From a checkpoint of a small transformer trained on Wikipedia: LayerNorm before each block, learned positions.
Each number is 128 + 24 x the weight over its row's rms, rounded and kept within 0 to 255. Layers, rows and columns count from 0. The size above them is the row's rms in percent of the matrix's.

# layer 2 attention key, 512x512, rms 0.0327, rows 24-63, columns 64-127
size [ 76  89  80  74 108  76 121  86  76  86  83  78  88  90 119 102  78  71  79 112  87  90 130  76  88  81  82  86  79  77  70  77  87 111  75  81  78  76 116  93]
[[146 128 160 112  95 172 125  81 130 158 103 141 131 135  97 139 130 111 157  92 130 120 159 124 119 141 158 146 149 142  94 103 139 172 114 114 142 140 148 165 131 169 178 118  96  98 129 144 168 153 136 123 144 180 123 150 126  83 132 176 131 132 120 126]
 [136 111 121 128 102 143 125 111 171 146 146 149 142 146 148 158 140 131 130 158 134 125 105 143 122  77 141 128 151 128 119 110  78 136 111 169 194 115 131 136 143 154 171 128 125 129 132 141 103 107  97  94 107 116 143 159 117 105 144  91 112 178 106 111]
 [128 113 115 136 137  95 121 110 164 107 174 136 107  87 104  95 130 142 175  57 101  77 166 114 106 114 102 121 124 105  76 158 106  72 164 109 157 180 100 128 139 134 136 158 129 141 120 144  91  99 129 163 123 164 125  97 124 161 168 131 124 130 120 117]
 [ 86 134 162 136 123 110 102 116 127 169 134 100 149 126 129 100 135 117  90  87 144 128 151 165 127 132 140 158 129  91 150 132 140 156 172 141 149 149 150 130 121  90 141  85 128 111 125 112 119 133 139  98 151 158 134 120  47 166 127 113  98  88 144  88]
 [117 148 176 119 111 175 163 124 109 117 130  95 121 164 147 105 111 139 110 157 148 183 111 109 180 167 124 144  89 156 134 118 122 121  90 154  85  72 139 103 128 123 152  92 148 117 122 151 165 139 121 125 164 120 117 112 146  94  68 108 145 134 136 135]
 [136 130 162 170  95 121 149  97 125 143 141 141 129 123 158 129 102 103 140 104 154 142 143 123 127 159 144 132  93 133 131 147 123 137 132 124 110 101 123 152 103 133  67  75 142 153 160  96 130 132 172 156 101 131  98 138 179 183 136 113 151 144 153 144]
 [140 113 113 144 141 117 135  86 142 111 148  99 125 105 160 106 122 161 138  88 111  90 143 115 137 152 115 159  61 138 112 134 131 152 126 133 139 117  95 102 149 142 101 111 122 160 169 120 113 169 115 147  98  84  98  90 162 125 119 130 138 132 137 138]
 [113 132 151 139 148 149  69 131 132  75 107 173 122 129 106 166 151 120  93 109 137 159 123 112 138 130 130  99 178  92 147 137 121 116 129 139 159 128 139 146 124 123 173 127 105 122 101 160 144 109 114  72 117 147 168 157  98  60 151 111 106 110 114 114]
 [113 124  98 153 155 136 106 109 111 163 185 129 141 128 104 150 129 144  87 152 134  58 145 136  76 103 148 157 137  68 129 116 120 123 173 112 147 134 127 112 197 149 134 171 116 175 112 165  89 121 145 128 128 138 123 106 127 123 121 131 138 159 153  70]
 [124 117 145 114 120 152 108 165 120  97 106 134 157 158 112 117 129 126  64 143 100 148 117 132 158 173 160 174 129 144 135 143 132 110 109 137 110 113 134 123 106 109 134 110 124 162 144 136 136 149 124 109 138 134 122 123 100  96  92 119 148 122 122 129]
 [138 134  59 105 126 145 120  86 164 117 147 118 113 104 186 123 101 138  97 142 120 120 135 145 116 103 139 151 127 171 150 127 117 156 159 108 176 155 148 109 136 140 128 141 179 124 136 154 109 126 159 123 115 156 140 132 127  61 136 130  67 137 116 133]
 [126 159 123 108 136 152  96 131 141 154 147 127 134 101 109 156 125 122 111 136 119 102 135 164 103 148 131 111 156  93 100 105 149 183 141  91 163 133 131 153 165 149 120 150 126 176 144 154  74 143 166 135 151 133 134 107  93 115 178 102 129 129 116 121]
 [144 135  92 162 133 118 122 101 152 123 149 106 117 106 110 134 157 145 147  99 122  86 133  97 124  94 111 105 130 131 145 109 144 136 148 109 149 141 119 115 140 147  78 129 123 147 133 160  93 100 135 147  83 148 122 123 147 187 138 145 101 127 134 118]
 [111 137 101  89 142 156 176 129 101 139 115  98 106 167 132 117 119 160 137 154 129 172 120 142 158 134 121 133 122 128 121 100 110 112 155 123 109 102 156 116  88 164  98 159 147  89 108 137 150 141 125 129 151 159 124 134 155 129  93 108 138 116 115 139]
 [105 135 177 110  93 157 163 120  92 152 105  84 145 172 123 105 114 133 114 170 136 167  81 148 144 158 136 158 101 151 135 126 150 122  87 144  98 109 113 103 108 117 119  97 161 121 138 139 152 155 145 115 175 134 137 113 130 135  57 107 148 145 117 139]
 [ 94 104 168 110 128 183 164 155 112 126  88  87 159 175 103 112 102 148 146 139 132 189  96 136 172 149 142 164 125 162 149 127 146 106  68 150 110 100 140 104  76 157 158 106 144  92 135 121 145 131 126 127 165 122 127 112 121 110  76  85 126 115 114 149]
 [150 126 116 148 139 132 111 107 156 157 162 169 128 131 141 160 145 104  97  67 111  70 143  93 131  82 113 130 120 107 128 159 137 125 185 133 147 180 139 182 152 111 129 135 132 142 129 120  68 110 144 127 122 107 109 124 105 178 184 166  92 116 110 109]
 [160 118 126 149 117  85 106  97 158 173 160  91 139 126 163 102 181 160 152 124 116 100 144 110 118 130 145 127 129 128 102  97 104 144 122 138 146 111 118 122 127 130  70 139 155 137 160 107 132 116 115 193 129 116 141 100 134 159 140 165 174 121 151 131]
 [140 120  96 102 141 103  83 117 143 120 163 134 127 130 154 127 155 132 139 103 126 101 123 121 128 111 141 127 132 111 125 105  88 114 179 127 175 166 130  98 149 155 156 138 110 122 124 194  72 134  83 119 108 119 131 102 151 134 175  99 137 126 112 125]
 [ 98 123 157 110 125 184 155 120 116 142 118 103 145 170 159  83 101 143 120 161 148 168  97 137 183 135 128 184 125 157 163 123 135 126  71 146 101  87 140 107 108 116 126  96 158 134 134 148 149 151 109 109 170 117 143 134 123 118  65 105 131 130 105 153]
 [161 134  98 148 135  78  92 119 147 109 163 154 110  84 150 127 157 144 132  88 107  71 161 104  87 114 155 116 140 138 126 125 127 137 141  98 152 166 114 125 165 120 101 185  94 135 129 132  85 127 159 136  91 126 109 137 118 126 158 117 144 139 153 112]
 [159 131  78 122 104 120  88 106 172 124 199 127 130 127 119 164 143 112 134 104  96  87 155 129 101  80 129 120 157 106 117 108 128 162 138 123 166 169 128 119 149 140 130 161  93 174 113 116  88 108 164 107 103 158 108  95 144 133 157 137 132 139 141 101]
 [ 86 139 139 113 134 168 160 150  96 134 108 103 150 192 132 116 121 151 108 153 148 155 110 154 172 170 128 153 116 153 133 132 144 110 103 134  91 111 152 105 101 132 138 113 143 108 141 137 164 148 135 114 183 131 132 115 123 122  73 104 139 116 123 129]
 [ 78  66 121 101 136 142 149 100  94 116 125 130 120 123 184  97 127 145 120 103 136 124 145 151 124 156 190 145 141 128 122 106 128 123 135 104 150 114 152 119 105 153 147 160 154 122 116 121  88 104  97 132 140  97 121 113 129 146 119 114 122 147 146 115]
 [155 172  86 148 123  86 114 118 168 122 152 143 130  81 116 132 136 131  90 117  96 113 127 160 103 112 132 116 117  94 128 128 143 157 147  92 170 142 126 114 179 128  96 160 128 163 104 111 127 106 146 143 106 161 128 144 151  97 183 171 128 115 130  68]
 [105  77 131 100 132 172 165 139 118 117 106  68 164 204 140 105  93 132  98 114 121 169 137 119 151 163 102 153 119 151 163 111 163 106 116 164 125 106 134 148  48 105 114 129 118 117 126 135 134 185 134 102 149 132 130 151 133 117  78  73 122 106 121 146]
 [124 124 105 131 160 129 141 152 113 166 135 136  99 114 123 129 109  69 117 108 118 107 190  95 107  93 131 131 133  94 134 134  87 120 175 128 178 133 129 117 149 115  91 144 112 167 151 137  96 131 166 145  97 109 142 113 133 179 141  98 109 129 138  96]
 [161 120 135 150  87 137  97  94 174 132 151 156 108  87  88 114 173 149 116 123 140 107 151 103 102  99 147 116 135  70 147 162 108 153 145 106 151 174 128 134 154 111 113 125 159 163 130 135 121 123 114 130 114 113 141 109 152 173 174 147 110 121 124 131]
 [114 145 161  73 154 115 145 109 108 107 155 131 132 144 115 131 107 131  97 106 105 101 123  74 114 117 141 118 127 119 135 104 124 148 135 100 125 135 140 154 158 135 116 167 151 100 130 103 118 131 163 155  79 118 160 132  96 113 156  98  98 148 125 131]
 [140 144 105 153 161 118 128 158 129 141 160 119 144 154 113 128 128 106 107 142 128  86 123 150 139 143  96 132 138 113 147 131 145 117 125 138 138 138 104 128 127 153 123 137 133 160 134 118 103 120 134 138 123 121 101 120 111 103 138 151 157 168 131 141]
 [139 132 103  98  96 106 139  85  90 108 167 138 121 106 146 113 133 118 107 114 153 112 152 107  92 143 166 107 119 129 102 112  92 176 131  91 133 120 119 148 124 142  80 178 148 161 132  97 123 120  90 142 106 129 144 143 140 117 130 148 197 152 153 103]
 [106 163 169 114 157  98 149 132 102 108 134 117 147 119 127 156 103 130 139  83 142 159 146 128 105 145 132 136 125 123 150  96 116 180 165  84 127 145 123 129 130 123 104 193 112 109 136 123 147 100 121 114 147 132 137 109 106 108 121 153 117 106 133  74]
 [105 130 109 148 134 110 147 114 113 152 119 133 118 136 137 106 123 140 137 114 108 105 137 118 124 148 170 130  73 159 137 146 152 123 127  94 106 118 101 134 116 113  59 146 153 158 135  70 136 130 166 196 113 130 104  75 173 179 142 143 178 123 175 163]
 [157 122 111 156 139  82 111  80 153 129 151 120  96  80 151  99 144 147 124 103 131  89 150 100 127 145 123 120  96 125 113 126 132 134 110 130 177 107 102 124 158 153 107 158 107 138 159 108 101 125 111 157  77 100 113 113 134 115 164 146 128 134 141 136]
 [110 167  92 114 119 132 131 139 120 134  92 140 163 150 178 155 144 130 186 134 151 129  79 164 107 147  98 155 160 124 142  98 167 111  77 134 147  76 121 125 112 156 188 153 119 130 132 169 128 144 128 128 131 142 127 136 108 113 135 124  86 112 137 124]
 [146 100 130 141  66 122 151  93 142 121 143 104 122 143 126 130 116 149 175 132 133 119 127 116 130 126 138 113 129  96 133 158 110 151  86 138  88 125 119 140 141 102 122 117 162 122 136  98 137 103 138 119 100  80 113 140 112 120  94 151 140 152 129 151]
 [ 91  85 139 121 139 149 134 114 107 121  99 123 123 174 137 126  96  97 134 156 112 139 107 132 142 102 114 154 123 139 151 100 114 100  97 176 136 119 105 123 102 136 164 110 156 112 147 124 153 132 125 134 155 132 141 144  83 144  83 103 163 147  97 145]
 [168 151 137 160  93 109  83 126 158 123  98 131 121 111 138 131 131 117 154  82 123 140 159  96 122 118 141 152 128 146 133 144 117 100 111 116 211 134 135 143 138 142 153 126 102 158 145 126 107 107 133 161 108 126 176 126 106 110 146 109 127 149 153 132]
 [132  94 150 108 137 172 109 128 153 118 150 138 116 157 147 156 139 156 120 110 133 142  99 136 145 138 126 123 130 132 127 127 101 130 111 159 180 132 116 131 145 147 147 101  96 137 145 160 133 135 104  96 134 104 139 121  99  87 126 106 122 156 112 112]
 [123 126 139  91 148 166 160 164  53  96 115  89 145 143 135 108 132 131 123 157 139 147 114 125 166 133 114 133 113 136 121 132 153 102  71 151  80  87 131 131  63 127 151 136 143  91 134 128 177 132 120 123 133 117 118 121 110 116  85 122 152 113 139 139]]
# layer 2 attention query, 512x512, rms 0.0307, rows 25-63, columns 64-127
size [ 80  72  67  97  76  95  86  66  76  72  71  77  95  99  84  68  74  67  92  78  78 107  65  74  82  69  75  65  71  66  65  85  92  69  85  70  88  81  79]
[[125 107 119 108 137  81  97 112 138 116 135 125 119 119 134 143  96 143 140 161 121 105 145 132 120 146 149 132 140 105 172 110 116 104 111 160  57  89 131 120 112 126 115 123 158 157 140 167 119 138  97 153 115 163 117 140 144 121  93 123 112 135 117 123]
 [150 115 173 109 152 163 132 142 109 131 136 113 160 116 124 176 122  96 123 109 129 140 120 142 110 131 124 101 140  87 129 148  88 125 125 142 120 148 173 137 113 136 137 115 127  83 130 171 172 110 123 132 129 158 136 113 109 105 142 137 126 143 147 123]
 [118 100  78 165 108 109 105 162  96  88 126 168 128 128 111  80 124 166 130 105 162 136 130 115 118 152 123 126 144  91 149 150 149 142 110 105 116 118 167 156  95 135 119 131 137 125 140  67 174 136 158 147 111 127 135 126 108  84 154 113 111 116 116 129]
 [154 143 167 122 120 120 112 113 153 143 124 164 120 109 132 135 130 123 137 158 118 117 121 109 149  85 151 108 114 122 112  72  92 132 137 176 132 124 116 151 120 126 109 133 120 124 113 117 104 124 129  99 138 168 131 129 150 144  93 120 109 118 112 110]
 [146 154 149 102 132 119 123 168 134 111 104 144 122  88 121 150 136 116  92  91 153 144 143 130 129 133 142  96 111 101  79  99 140  87 115 181 169 152 131 132 116 123  96 118  96 101 123 174 159 136 115 134 140 130 133 154 155 149 161 153  83 117 148 133]
 [130 141 133  95 141 133 121 125 131 140 116 125 119 152 139 112 116 115 128 117 137 110 116 152  96 117 141 125 131 116 116 135 112 135 150 137 129 120 116 147 134 123 116 111 134 138 151 147 131 133 117 121 105 129 106 110 136 106 127 141 110 157 141 125]
 [131 138 141 142 141 109 128 124  90 121 151  99 138 101 130 142 141 127 107 111 124 122 146  96 137 142 106 105 164 125 142 120 172  97 122 127 133 113 144 106 131 118 134 129 119  94 124 110  98 138 144 100 127 143 129 128 105 116 124 114 129 133 122 133]
 [154  81 140  95 143 112 114 134 101 156 128 121 176 130 104 161  98 104 169 168 134 144 141 113 133 165 122 135 151 105 162 104 118 157 168 176 155 121 142 118 115 119 161 133 140 116 150 146 189 117 105 166  95 140 138 149 113  96 121 136 139 116 145 101]
 [143 138 138 158 145 113 108 120 133 127  94 132 102 124 120 148 137 156 136 140 122 105 110  98 119  98 186 119 123  96 149  96 179 139 190 148  96 106  89 124 111 112 141 128 142 164 133 113  89 157 116 134 123 130  99  99 121 142 148 105 132 137 117 154]
 [153 132  71 140 113 134 119 139 139 122  84 123 172 181 104 131 136  69 127 184 161 120 136 142 134 152 131 145 116 152 121 180 102 104 147 118 140 110 159  89 144  75  87 142 108  85 147 137 138 143 135  75 106 138 129  96 144  85 133 163 138 103 142 120]
 [102 103  67 153  93 123 148 126  72 111 142  76 163 135 170 121 148  73 136 124 136 137 145 125 126 165  99 101 126 136 116 137 144 122 140 128 137 112 169  83 117 119 115 144 141 112 126 146 153 127  91 142 127 103 134 174 114  63 180 102 119 125 147 130]
 [ 92 131 131 113 124 146 158 121 145 120 150  96 152 129 131 140 148  82 154  58 109 141 105 118 118 149 108 139 145 141 130 130  98 138  84  79 144 183 130 138 138  93 120 118 113 111 144 140 168 130 149  91 126 120 148 158 138 160 147 157 141 133 146 109]
 [135 131 116 117 118 144 130 103 146 128 134 123 122 164 203  96 143 172 101 128 112 100 155 135 153 117 142 166 108 135 105 169 171 130 143 119 131 118 128 116 135 165 158 102 173 154 131 116 109 117 120 140 120  97 125 116 124 116  85 105 149 132 111 124]
 [132 154 125 129 106 127 128 108 166 142 104 193 101 152 140 110 137 145 125 144 134 128 112 125 130  85 151 149 113 115 119 122 130 110 147 144 128 126  87 141 122 148 123 121 151 139 122 126 119 113 111  95 125 105 129 154 150 152  90  91 130 128  93 112]
 [140 130 119 150 135 129 117 100 162 132 124 133  94 139 148  95 134 185 158 146  96 130 133 114 136  80 167 152 111 129 120 149 128 138 137 141 121 103  91 166 104 126 121 126 127 149 124  80  70 130 177  94 119 143 149 116 117 170 100 101 125 123  83 111]
 [ 95 142 149 139 122 115 106 121 125 113 148 141 132 130 154 129 133 173 105  91 169 133 131 137 135 133 132 167 123  86 124 165 118 113 137 127 150 171 129  93 143 120 154  91  99 110 114 136 153 118 111 129 142 124 135 146 138 154 177 138  71 119 145 139]
 [110 153 121 117 100 160 113  95 161 141  90 130 138 122 151 117 108  95 141 124 130 134 107 129  89 100 131 138 138 108 122 143 102 114 118 142 113 146  95 131 154 103 111 133 121 139 105 129 125 134 119 135 129 175 123 136 144  97 121 157 103 128 118 125]
 [117 134 155 107  96 120 122 134 148 111 158 102 128 138 128 165 129  82 108  81 121 126 123 140 109 123 101 126 142 115 143 141 119 162 107  71 134 113 124 172 132 123 163 129  75 162 138 155 133 143 143 140 143 151 120  87 129 115 166 150 143 125 118 124]
 [153 135 123 146 111 115  98 117 168 143 138 148 106 128 125 125 129 155 137 160 115 107 133 140 158  84 175 156  92 102 111 114 131 116 145 157 107 123  98 153 120 102 115 134 135 149 120 137  74 144 130 119 111 117 122 140 140 151 101 120 135 116  92  99]
 [119 115 108 131 131 138 161 128  87 113 123 111 162 108  87 162 114 139  97 178 139 143 124 136  96 181 119 131 124 156 149 149 142 154 120 123 158 168 144 134 135 142 134 152 124  96 132 127 212 119 113 143 134 137 129 122 119 106 157 135 132 128 155 115]
 [125 133 142 131 123 140 147 118 103 114 117  83 160 114  99 173 133 116 135 107 139 144 113 138  94 155 141 100 114 140 167 158 126 144 131 141 137 146 118  71 127 128 122 104 144 122 140 150 200 115 130 162 119 137 130 170 115 101 142 146 126 119 130 151]
 [136 142 120 134 120 139 121 107 171 127 138 171 117 135 144  94 146 171 144 131  87 109 125 107 179  91 156 156 121 111 128 128 142 110 134 114 156  83 104 135 119 142 137 138 149 138 132  72  83 121 129 127 102  99 146 103 129 141 107  64 136 122  95 114]
 [ 70 118  88 117 137 115 119 156 163 115 154 136 149 127  97 106 134  90 115 168 122 145 138 155 136 139 179 139 125  83 106 122 124 120 135 116 106 135  88 160 138 143  99 149 140 120 138 157 130  99 157 101 100 120 137 125  99 119 179 118 150 155 138 134]
 [126 107 132 122 137 141 148 134 126 141 129 178 152  97 100 137 146  77 105 119 142 149 127 133 125 174 109 126 135 138 112 154  60 196 145 102 129 150 159  94 174 145 142 158 129  98 132 125 189 132 107 131 120 119 116 155 128 107 152 160 155 127 129  94]
 [112 150 162 142 122 131 136  83 157 130 143 123 100 133 181  74 142 164  85 154 108 130 135 136 137 124 136 163  99 146  99 130 177  95 186 110 139 110 106  93  99 142 120 116 153 153 134  86 104 104 108 147 123 101 115 115 135 126 128  99 159 127 109 146]
 [151 115 152 160 153 149 125 108 132 114 136 167 135 109 182 135 149 126 111  62 112 109 177 139 133 126 163 157 140 129 140 212 131 136 121 102 144 119 182 103 146 149 146 121  78 116 120 133 145 124 119 135 133 119 101 138  96 142 124 173 122 115 129 126]
 [113 118 102 139 137 120 128 125 124 124 161 120 132 121 128 186 135 170 128  67 194 135 126 140 106 158  70 128 171 132 141 176 104 151  99 116 109 138 168 163 140 114 143 129  81 116 125 139 175 136  93 125 139 158 156 116 143  96 141 126 126 138 148 114]
 [140 133 113 112 131 124 100 172 101 116  91 185 126 124  99 164 122 114 112 107 143 144 137 121 126 157 132 103 118  88 127 177 149 136 160 172 162 183 162 145 166 135 181 145  94 107 120 125 139 111 120 161 128 124 146  90 116 138 125 119 109 113 155 102]
 [128 111 171 135 142 103 144  73 132 114 133  98 127 147 175 161  92 126 140 148  88 133 153 128 173 114 124 136 141 127 136 136 137 128 104 122 114 120 153 111 158 123 152 149 149 128  90 137 157 153 133 156 121 122 129 149 119 166 153 111 139 130 130 131]
 [124 137  95 107 117 164 124 128 113 158 126 132 116 119 172 123 138 163  53 164 185 104 128 111  79 118  90 103 114  96  95  98 149 177 125 158 177 143  98 117 158 165 120 111 117 104 121 138 166 111 134 141 133 122 129 125 134 136 123 149 109 151 116  95]
 [159 162 117  86 109 133 145 127 145 159 112 141 138 117 152 121 129 158  86  78 112 158 127 137 135 151  97 113  92 154 131 182 137 162 115 154 132 110 148 117 133 152 125 117 132 123 148  81 156 123  66 125 139 163 134 135 113 112 152  99 125 121 129  87]
 [116 150 129 100 158 155 146 141 164 140 112 176 132 133 157 171 109 115 159 145 128 119  96 156 121 129 125 146 114 123 106 130 100 154 148 131 141 134 111 131 145 135 135 109 128 146 121 140 117 122 121 137 126 114 148 119 122 142 110 144 137 137 128 111]
 [131 123 131 108 115 128 110 130 104 149 119 129 110 134 140 147  99 124 104 124 131 105 118 159 101 111 134 157 121 140 104 122 142 124 114 140 128 138 118 134 135 129 102 120 124 128 132 166 126 142 115 149 105 140  94 127 134 121 122 139 118 154 135 109]
 [ 75 116  80 144 138  96 112 158 108 115 170 115 128 138 137 150 125 114 184 154  62 154 166 114 147 117  95 104 123 136  99 140 123 156 177 129 125  75 107 139 158 146 135 134 166 127 140 118 137 133  75 130 115 135 142 146 124 140 113 110 119 124 124 158]
 [155 153 154 133 122 119 137 136 161 111 118 107 123 136  79 181 133  98 153 108 183 135 118 134 107 140 141  87 103 157 131 103  74 124 127 153 126 146 146 143  87  73 145 138 115 129 134 148 184 115 147 112 143 134 152 186 128 123 102 144 110 128 125 116]
 [172 118  89 141 133 114 120  92 165 120 110  83 134 132 163 122 111 120 163 133 146 125 124 138 143 101 165 147 108 115 124 116 169  75 158 175 136 103  90  95 117 124 132 103 148 175 125 124  85 133 116 115 119 107 144 140 106 115  86 118 122 109 118 109]
 [132 109 136 109 123 120 147 183 152 134 124 136 156  91  80 161 128  84 158  86 135 135 129 120 104 107 136 120 146 103 143  89  88 144  94 143 121 147 135 157 125 136  77 141 119 125 153 150 158 125 128 143 125 178 136 121 140 114 134 169 118 136 132 104]
 [146 102 124 128 145  75 145 127 121 120 150 108 121 108 109 118  95 136 153 123 141 109 149 110 157  98 152 130 113 110 145 103 125 116 135 162 104 118 130 130 101 116 126 155 135 161 141 163 119 153 120 152 107 138  94 166 120 135  87 134 125 123 109 166]
 [128 153 125 163 145 152 115  98 119 148 144 137  96 131 196  64 139 157 124 169  91 137 131 130 130  98 154 187 111 125 112 145 169  79 125  98 115 108 115  88 121 138 152 129 135 171 135  93 108 107 153 174 124  87 130 134 123 132  75  96 138 137 114 121]]
# layer 2 attention value, 512x512, rms 0.0438, rows 0-12, columns 64-127
size [112  66 104  71  79  79  76  89  79  89  72  83  81]
[[ 68 153 131 109 106 129 159 169 115 121 144 176 167 128 143 181 129  81 111 156  83  97 107  93 144 103 101 117 147 146 160  94 184 112 169 118 124 156 120 156 128 119 135 111 125 113 126 159  96 178 141 127  85 164 107 123  99 134 152 117 107 122 137 125]
 [137 118 109 124 102 163 161 108 133 134  98 125 140 121 142 146  89 148 116 121 136 151 124 118 124 148 152 136 131 117 143 143 108 101 145 133 117 150 117  93 162 164 129 152 174 117 152 134 127 117 140 134 139 117 108  90 138 132 131 140  98 130 152 137]
 [145 105 145 132 141 125 125 128 133  91 102 108 138 148 126 118 144 125 125 116 144 136 119 132 107 116 146  68 161 114 102 137  98 153 148 120 139 107 120 126 107 120 154 128 119  86 107 142 163  88 106  88 149  96 140 178 118 142 146 150 112 123 108 107]
 [106 132  86 116 136 117 112 110 106  85 116 162 142  78 121 150 119 108 127 122 138 123  94  89 113 123 120 107 124 147 124  93 147 115 172  89 122 139 184 129 126 130 178 107 121 136 123 108 128 118 133 114 112 131 134 113 151 119 163 109 127 129 102 112]
 [126 165 121 120 177 115 150 114 107 156 137 176 115  96 157 140 133 123 142 145 129 130 151 128 116 144 117 134 129  75 102 155 170 136 162 107 117 166 113 106 131 159  51 174 146 131 115 124  79 106  93 169 132 123 149 126 138 109 184 109 171 130 118 144]
 [115 122  96 163 142 110 145 178 122 146 140 182 158 100 123 103 125  93 107 155 105  63 144 111 129 117 146 169 135 106 119 112 144 112 157  81 118 147 107 142 112 118 140 139 138 121 159 138  83 137 135 136 115  98 118 122  91 155 134 105  82 119 134 132]
 [115 124 135 135  90 135 123 140 148 103 125 127 153 127 106 120 126  79 128  72 109 133 110 113 150 129 101 150 121 170 140 118  93 137 132  98 131 120 141 143 159 125 198  95 101 141 143 110 188 125 147 119 122 102 114 133 113 127 118 138 102 124 114 130]
 [113 140 140 156  63 134  97 125  91 113 149 143 139 117 117 125 150 101 121 148  68 112 108 124 126  95 129 149 144  99 127 113 130 134 124 112 112 162 101 117 116 132 163 149 141 159 137 125 110 106 137 107 142 166 130 105 163 102 127 111 131 128 111 131]
 [111 140 172 103  99 167 148 145  99 144 144 105 136 162 150 132 105 114 141 166  95 134 117 145 160 118 106 147 118 129 128 146 165 106 106 168 119 105 118 102 112 135  96 106 140 130 124 177 141 152 157 128 137 172 126  79 164 115 102 118 110 123  86 170]
 [142 111 138 120 111 121 126 157 156 105 134  84 138 172 132 117 136 125 135 139 152 136 142 137 125 147 119 114 109 134 111 128  95 159 140 156 130 135 118 142 137 173  92  71 107 124 104 106 140 115 108 122 136  70 148 129 131 125 156 136 128 138 115 156]
 [113 138 101 129 100 127 127 145 139 111 118 139 134 140 128 100  96 144 147 130 158 104 120 106 121 157 117 151 123 104 131 120 113 121 114 175 132 117 149 115 119 156  69 128 170 149 128 132 119 143 111 175 150 115 121 106 161 180  81 110 113 152 148 104]
 [136 113 118 131  94 108 131 159 127 120 139 165 144 106  89 159 129 180  90  77 131 112 131 114  98  61 137 109 133 120 134  76 123 170 180 113 102 151 146 138 141 102 173 130 133 123  95 114 102  94 141 103 110 165 133 126 105 110 148 127 134 107 146 109]
 [176 129 115 145 146 112 126  73 146 139 131 122 103  70  70 114 162 148 115 121 175 140 130 122 126 131 127 121 103 114 111 108 110 162 114  95 148 162 164 123 137  97 124 157 124 116 100  77 165 122 101  96 103 131 142 136  88 110 108 125 132 113 172 100]]
# layer 2 attention output (transposed), 512x512, rms 0.0305, rows 0-12, columns 64-127
size [104  50 104  59  72  62  73  98  94  87  54  83  91]
[[129 133 123 123 125 132 131 126 113 131 104 129 148 132 117 115 113 134 126 143 149 137 130 140 118 130 135 149 124 115 134 141 132 143 124 137 115 158 146 111 133 119 134 119 128 132 137 121 139  98 135 133 146 122 136 112 157 104 136 118 131 146 170 127]
 [142 146 129 142 114  91  89 117 122 119 135 137 137 155 119 109 116 119 133 113 142 103 129 127 106 125 134 125 130 144 125  98 151 129 132 154 158 124 163 146 127 114 125 108 115 127 144  90 101 142 129 136 109 123 158 172 136 129 154 112 123 116 145 139]
 [177 141 145 142 122  89 122 130 125 123 150 161 130 158 127 120 151 155 144 110 139 153 126 147 142 125 103 130 117 134 132 127 107 143 137 155 151 146 132 139 142 115 100 129 112 146 112 113 128 126 170 121 136 126 138  99 129 133 128 120 148 105  97 129]
 [147 129 156 117 105 148 138 152 143 122 120 139 103 138 107 127 178 142 181 129 146 131 110 159 125 106 111 148  82 116 111 105 107 146  76 124 143 137 110 127 101 146 147 129 146 141 117 133 103 148 163 122 118 138 132 102 120 113 127 147 135 131 120 119]
 [128  94 140 112 103 142 130 114 119 133 132 126 148 127  68 119 100 122 123 153 122 126 116 147 122 153 149 153  99 122 136 122 125 122 122 121 116 125 107 161 120 132 157 133 120  97 135 164 119 131 130 115 121 134 153 174 122 121 116 161 117  82 147 112]
 [163 120 146 117 141 109 143  92 122 117 165 103 121 111 163 128 134 161 159 114 127 111 146 138 118 152 141 133 155 127 127 178 114 134 145 157 123 156 113 143 167 146 139 138 130 104  91 122 119 118 143  86 126 122 139 136 117 125 131 111 120 133 179  86]
 [135 127 105 118 138 136 107 159 161 121 124 132 111 150 160 134 150 153 126 139 117 135 102 139  99 102 148 102 123 142 126 116 148 129 110 149 134 131 138  70 121 101  89 114 105 153 116  86 122 124 118 122 131 141 104 111 125 129 130  91 118 151 137 130]
 [ 93 117 127 103 122 161 128 149 140 136 102 137 150 153 128 165  91 108 112 131 141 141 127 137 109 151 114 147 130 155 120 131 152 127 125 129 125 147 140 136 103 120 126 104 139 114 130 141 112 144 118 148 120 106  92 143 119 121 111 129 129 126 143 119]
 [120 108 126 128 131 118 121 131 120 120 124 134 148 122 137 152 107 111 121 129 124 136 143 123 107 154 127 136 135 133 135 138 127 112 136 121 130 135 138 134 134 131 122 121 126 117 127 119 122 129 122 140 121 119  99 131 107 119 121 136 131 138 147 124]
 [155 125 126 144 123 107 112 113 128 131 138 137 131 148 132 105 125 148 113 131 119 137 114 178 122 112 137 110 110 125 133 117 113 119 118 146 145 118 129 130 132 116 134 151 101 145 119 103 151 108 122 108 134 134 151 131 139 140 115 127 121 131 107  99]
 [136  95 103 110 150 113 115  90 155 136 138 144 100 137 109 121 134 114  84 156 100 124 121 160 115 115 139 120  97 151 109 101 132  90 114 127 135 103 103 160 170  83 160 127 106  97 129 115 123 138 105 112 107 146 161 160 139 141 138 131 145 158  80 139]
 [133 156 124 119 154 161 142 120 136 129 131 128 157 142 152 124 135 118 147 145 125 119 124  94 143 139 120 133 121 115  94 147 146 125 116 122 110 144 116 118 122 130 149 105 137 114 131 131 131 130 123 167 157 119 117 104 128 127 117 101 151 152 132 141]
 [112 142 145 125 124 132 129 150 130 124 151 117 116 144 132 118 119 133 140 129  99 109 138 121 147 112 125 127 122 119 114 127 128 120 129 126 120  97 101 117 114 147 131 143 135 137 135 159 131 129 121 137 142 132 147 125 142 151 142 124 132 137 109 138]]